python train.py --intermediate_size=320 --parallel_block=true --init_std_down=0.0 --learning_rate=0.00513
Each number is 128 + 24 x the weight over its row's rms, rounded and kept within 0 to 255. Layers, rows and columns count from 0. The size above them is the row's rms in percent of the matrix's.

# layer 19 attention output (transposed), 128x128, rms 0.163, rows 14-21,77-85, columns 0-127
size [100  98  96 104  97 105 102 101  88 100 103  89 102  98 104 121  87]
[[109  99 133  61 153 162 115 102 156 171 157 146 126 116 118 140 142 138 133 130  78  74 132  90 108  98 124  83 134 127 107 154 102 154  94 143 100 128 158 154 108 138  96 134  94 134 163 115  57 145  96 144 176 114 155 174 119 130 123 124 160 167 149 131 105  77 140 106 137 110  92 110 116 141 123 151 145  98 139 148 111 134 102 110 133 118 124 140 107 114 116 124 145 104 111 130 106 153 113 143 130 134 124 120 146 153 142 150 120  99 117 145 131 109 123 157 128 145 137 142 147 133 128  53 113 113 136 149]
 [153 131 105  96 128 145 123 153 118 106 177 104 182 116  88  90 158 126 122 107 112 106 144 125 113 131 151  92 126 157 147 145 121 162 128 131 144  81  96 153 125 145 124 131 112 142  98 146 137 116 121 150 120 148 115 128 170 155 146 112 152 135 124 136  73 166 148 184 131 138 131 152 136 144 102 158 156 141 112 128 158 138  98 158 110 159 103 126  78 149 132 159 129  94 121 132 133 148 178 167 144 105 128  97 128 115 109 189 130  93 130 134 135 124 107 104  91 124 160 175 101 144 121 113 148 112 103  99]
 [ 97 127  57 147 161 114 140 156 101  99  93 141 135 164 147 109 137 135 119  91 143 151 115 101  78  80 133 151  99  96 138 144 161 144  63 175  98 113 104 110  88 138 137 126 137 146 134 130 107 148 123 110 150 133 102 186 135 117 133 106 153  98 100 114 132 107 129 140 116 104 109 123 152 124 108 160 111 111 109 145 129 136 125 129 115  83 151 131 117 122 111 140  95 111 165 136 104 137 157  81 141 159 153 134 127 177 117 158 111 140 110 108 116 130 153  83 150 110 159 136 100 118 144 134 112 113 112 101]
 [116 106 159  91 133 107 145 142 171 118 158  78 127 129 165 170 158 129 113  82 171 153 143 135  95  87 157 135 135 102 167 140 115 122 120  89 109 120 105 117 134 152 129 121 117  88 119 155 160 107 147 107 125  73 147  93 146 140 131 141 158 114 112  92 165 127 163 125 128  92 107 110 138  95 100 129  99 112 125 127 150 176  94 153 112 136 148 140 116 149 147 143 154 128 117  99 132 113 111 133 160 103 125 133 110 115 129 107 112 118 140 122 110 120 174 140  80  79 107 103 138  91  93 125 114 103 131  90]
 [134 116 151 129 166 147  99 138 166 128 204 155 117 146 121  88 140 102 125 131 177 160 115  93 132 111 146 112  98 120 120 110 101 127 127 110 175 125 160 112 101 139 175 140 130 134 115 136 126 135 145 134 121  88 126 128 125 140 105 151  90 126  82 131 149 156 144 123 133 146 121 115 122 180 166 149 132 124 102 114 130 142 110 129 138 114 121 127 185 140 105 126 129 173 167 141  76 129 157 107 108 102 173 169 134 125 160  94 117 122 113  77 126  75 137 145 113 129 152 137 149 129 103 109 112 149 162 114]
 [134 114 100 107 109  87 137 113 123 125  59 147 127 124 136 135 130 122 102 127 177 111 117 152 129 129 135  93 202 137 141 112 155 146 166 123 133 130 112 122 149 138  88 145 150  92 146 109 127  73 188 187 122 107 154 105 142 130 124 132 149 148 147 143 121 133 134 131 170 140 125 159  96 159 113 113 116 114 192 128 113 115 136 149 139  85 160 136 107 151 143 124 134 129 128  80 161 131 145 167 141 107 157 130 142 111  93 131 146 112 101 149 141 146 136  90 141 127 102  91 153 115 154 146 106 143 138 132]
 [112 123  91 144 109 161 156 103  69 152 150 101 155 152 118 129 102 151 120 133 143 128 102 151  81 159 141 136 123 139 105 120  94 160 116 100 166 138 171  94 138 171 110  97 121 170 121 108 120 134 115 101 111 153 122 132 108 115 133 142  97 158 101 100 123 120 144 143 106  92 131 131 168 132  89 102 181  97  87 153 153 157 141 117 116 120 116 130  85 148 129 160 107 136 166 119  85 141 104 126 152 142  98  97 116  99 152 125 151 123 143 127 130  82 157 156 170 140 153 151 123 136 133  97 139 121 143 151]
 [158 104 140 145 130 138  96 112 111 130 124 112 134 140 179  41 168 109 139 137 129 134 123 122 144 150 123 116 104 161 112  80 145 150 116 119 130 118 159 130 133  68 143 106  99  99 136 125 137 183 135  92 111 117 111 138  73 135 153 137  90 125 131 141 140 135 122 141 144 119 122 165 133 144 130 117 122 137 106 139 123 124 126 127  94 165 101 144 118 136  79 153 145 155 144  91 113 117  93  99 113  84 133 165  84 132 139 123 152 154 118 125 149 129 103 111 177 149 116 163 155 102 166 162 167 137 116 131]
 [120  98 136 114 155 109 122 149 147 140 138 167 110 117 101 153 100 104 139 129 140 177 139 114 130 113 120 135 150 133 154 151 108 123  96  64 133 103 117 126  88 131 144 174 125 154 165 116 150 157 129 146 143  93  87 128 118  94 126 156 159 136 159 164 181 111 154 103 163 167 100 138 121 109 143 166 107 133 130  96 111 130 105 106  99 113  98 133  72 120 135 113 166 108 123 148  91 179 138 131  60 157 120 121 136 127  99 109 119 115 108 145 126 124 110  95 108 105 106 143 113 146 127 139 161 101 125 137]
 [140 134  75 152 115 141 137 123 129  97 126  87 122 153 130 148 123 147 100 115 133 146  64 141 154 163 100 150 135 167 141 117 156 115 144  81 158 102 138 138 137  94 155 100 160  78  90 135 123 108 114 155  64 127 109  78 104 113 120 154 129 126 125 124 142 108 109 179 133 166 138 131 128 118 161 123 168 147 157 115 160 159 129 134 131 118 115 141 129 170 122 137 133  97 112 145 157 109 119 159 114 124 134 134 115 145 136 109 131  99 123 201 155 118 114 121 141 134 109  93 135 115 137 184 128 156 114 132]
 [107 121 116 134 112  81 157 121 141 159  47 129 100 121 146 163 138 121 135 160 154 103  84 126 121 109 123 199 151  95  96 119 135 112 166 131 136 177 147  95 127 116  98 163 119 115 153 119 112 143 118 128 137 139 137 141 102  75 125 130  89 135 116  92 167 124 140 120 130 128 145 140 148 119 134 129 120 139 132 152 128 136 160  82 114 109 140 140 168 126 136 110 153 143 147 142 109 134  95 105 138 138 126 170 126 122 131  84 157 136 117 142 134 122 149 156 141 128 102  80 171 148 130 164  99 176 131 164]
 [143 118 168 144 112 130 135 123 121 135 134 135 143 103 125 186  98 164 117 134  93 143 140 158 137 190 129 117 124 166 130 136 135 157 143 123 124 122 128 183 148 153 146  90 111 125 137 153 134 129 126 129 134 129 183  82 106  92 201 121  59  86 135 135 159 169 114 123 145 116 138 134 141  84 107 118 136 115 115  94 132 139 169 116 135 154 100 125 127 102 119 138 119 154 144  79 109 110 143 157 126 149 125 109 132 114 118 119 151 147 147 163 126 190 138 103 104 152 135 129 114 156 129 142 105 114 138 152]
 [148 137 125 167 142 130 101 137  75 131  94 106 157 154 106 104 125 126 112 141  68 139 143 118 141 171 108 131 131 172 126  92 131 156 132 205 151 131 147 106 139  87 118 112 139 139 145  87 145 152 142  87 137 142 112 142 121  99  95 115  97 124 136 143 134 114 101 101 155 172 137 152 150 145 175 113 149 173 110 135  96 133 131  97 141  78 137 113 126 114 130 117 110 122 128 160 104 143 141 133  93 142 127  98 118 148 114 180 155 143 151 131 113 142 127 154 139 146 115 178 114 112 155 144 134 169 108 105]
 [132 139 103 105 112 130 123 141  99 164  66 130 124 137 106 176  98 153 138 128  58 125 122 164 151 135 143 101 143 111 119 149 132 111 117 116  93 157 104 124 137 132 108 145 103 128 173 111 112 123 134 100 107 174 132  72 123 167 149 101 167 117 150  85 100 123 128 130 125 143 132  86 156  97 119 144 123 136 164 119 118 102 135  97 140 162 100 137 115 130 142 106  99  91  84 155 142 158 114 128 143 124  82 123 126 131  97 151 134 124 149 126 114 151 120 109 187 104 101 133 126 143 153 105  98  90 105 148]
 [120 136 134 123 146 163 126 138 150 112 175 118 118 171 144  81 140 146 114 110  99 146 133  88 150 102 104 163 121 116 147 144 141 134 113 134 125 142 112 146 105 131 161 112  77 168  85 116 119 165 136  70 134 160 134 132 109 140 146 148 133  89 158  90 121 110 115 109 111  88 101  82 150 107 133 144 139 104 112 150 142 128 120 130  98 162  89  89 117 106 172 161 172 136 137 157 107 109 122  91 151 141 112 103 108 139 109 114 142 114 160 100  89 108 147 137 152 125 172 149 134 131 108 104 144 139  89  98]
 [154 154 141 120 156 123 141 188 167 119  71 123  99 112 136 140 143 105 134 119 107 147 145 155 162 150 127 159 163 123 171 119 121  77 109 151 101 118 119 137 143  82 121  98 128  64 120 118 170 147 124 125 142 135 110  96 119 153 133 144 142 108 155 147 171 129 132 120 140 152 139 128 105 124 142 131  72 114 120 110 113 121 114 108 135 102 141 112 176  96 124 110 157 144 116 124 166 120 105 128 118 147 137 145 130 110  84 122 131 139 108 165 110 173 118 131  89 155  87 123 146  88 113 165  82 136  93 115]
 [113 136 132 142 129 125 136 157 115  92 117 121  73 121  73 188 114 179 128 162 157 140 129 148 154 114 148 157 174 137 127 138 130  99 104 104 141 103 104 122 115 168 133 121 109  80 113 127 165 107 117 137 141 153  93 108 146 125 100 127 116 141 135 128 114 123 149 129 122 124 117 114 140 125 142 125 131 122 166 145 119 127 130 156 136 125 142  75 110 106 171 125  98 122 111 172 128 177 150 151 118 162 135 111 162  92 143 113 155 106  75  92 114 107 112 131  86 149 157 167  97 139  71 111 112 147 116 113]]
# layer 19 attention value, 64x128, rms 0.132, rows 14-21, columns 0-127
size [101 106  95 102  95 103 113  86]
[[148 154 139 131 115 136 123  84 142 144 154 138 128 146 128 153  95 106 169 120 117 126 124  86 131 150 103 106 154 114 109 114 116 142 116 144  97 118 105 136  99 134 119 145 109 136 127 154 156 148  89 138 155 131 159 154 105 150 124  94 126 143  94 112 110 126 105 110 115  58 117 116 120  90 126 136 158  44 159 124 135  98 154  87  72 128 123 129 138 136 183 121  96 120 130 170  89 122  88 110 147  88 149 133 155 150 166 138 109 147 113 111 152 125 113 122 143 115 159 137 169 146 103 106 108 148 141 105]
 [153 140 131 125 136 140  71 101  92 130 146 125 131 133  80 135 184 115 125  69 114 132 133 138 145 137 120 112 164 139 129 142 126 133 129 122 111 115 127 173 178 115 140 109 118 136 107 136 142  85 159 137 123 134 101 114 160 158  84 142 153 115 138 131  99 125 130 128 143 218  61 130 116 133 140 138 140  99 110 119 136 143 139 130 102 121 148 130 146 150 138 147 114 137 116 128 139 106 113  81 136 120 129 112 127  76 127 134 107 141  96  93 125 109 119 167 140  93 149 181 127 107  87  83 123  96 142 111]
 [116 134  84 123 133 134 117 146  96 110 112 121 115 142 136  83 139 144 138 142 164 136  97  96 138 116 131 163 154 112 128 143 105 107 119 113  90 169 159  80 109 109 173 158 150 146 127 118 116 140  91 109  91 147 100 144 131 128 166 135 144  73 122 124  98  97 133 161 108 139 109 123  97 169 107 127 117  96 157 146 135 141  77 116 145  91 135 172 111 114 152 138 162  99 129 150  89 193  62 107 146 123 133 127  94 164 118 125 125 150 145 113 114 112 130 148 141 142 130 145 110 104 152 135 132 156 105 115]
 [110 137 150 142 165 122 123 173 128  90 122 134 116 122 118 126 173 123 102  83 147 132 140 168 133  58 147 186 131 110 117 145 123 102 121  47 113 130  85 115 110 118 124 131 118 130 103 155 136 122 129 154 119 103 135 124 162 121 139 121 173 129 109 111 132  96 139 133 124 102 131 105 151 127 122 139 124 137 106 153 123  89  89 177 123 146 136  89 142 141 145 131 175 146 130  88 127 151 125 170 195 105 160 121 132 120 161 103 140 130 105 118 107  94 119 101 131 149 104  91 139  99 133 122 135 126 117 105]
 [140 168 140 132 166 124  88 163 165 122 137 135 107 129  97 122 164 114  73 120 169  84  85 115  88 114 128 104  99 142 125 101 126 128 123 137 141 121 128 150 121 136 101 131 113 125  86 158 125 139 122 158 157 129 121 181 144 110 114 125  79 120 103 129 137 109 157 167 116 168  94 144 134 149 125 122 131 169 103 172 136 156 133 121 108 127 114 136 153 129 117 124 120 147 131 139 154 142 145 193  93 127 207 142 133 137 175 148 106 140 122  98 148 100 144 104 117 137 158 160 129 168 132 118 137 123 128 148]
 [148 101  99 131 149 124 136 102 128 164 105 112 128 128 128 133 140 136 142  61 159 143 122 119 151 110 136  98 165 145 115 133 132 127 130 134 117 132  78 107 138 137 146 132 149 102 157 152 133  99 119 120 110 116 151  96  86 112 122 103 132 161 122 105 120 135 158 150 163 125 170 145  98 137 112 134 122 182 184 149 135 109 157 133 154  92 115 122 117 120  81 117 163 108 130  78 191 160 125 170 129  95 139 165 144 129 150 180 114 128 147 156 132 152 117 151 138 112  90  89 115 139 168 133 124 105 151  99]
 [134 121 145 157 183 126 135  72  98 120 117 133 161 146 134 123 141 153 123 160 123 116 110 142 119 107 110 128  84 109  86 118  79 139 115 102 116 149 159 153 138 147  98 121 105 148 101 120  89 153 161 104 111 162 112 135 133 160 135  92 122 148 120  64 112  89 120 143 127 109 139 128 161 114 151 100 156 107 117 140 122 122  88 106 124 151 121 103 120 174 146 158  98 154 158 107 112 124 107  95 156 133 102 129 101 127 133 103  84 134 155 124 185 115  96 157 130 106 184 135 126 133 128 103 104 150 153 126]
 [145 109 145 120 120 169  91 117  92 161 111 133 135 123 178  62 149  97 104 129 119 148 164 172 117 115 106 126  73 140 119  97 144 129 143 143 137 179 135 138 150 128 113 130 124  94 140 141 126 144 141 109 148 117 142 145 126 131 130 110  66 143 153 110 148 112  99 115 146  95 130 157 122 154 150 113 111 153 116 118 136 117 122  81 114 165 122 150 121 142 148 159 100 137  93  89 118  91  95 127 140 119 148 146 131 143 111 127 110 157 137 147 132 139 129  88 128 115 136 145 118 137 194 116 158 116  54 158]]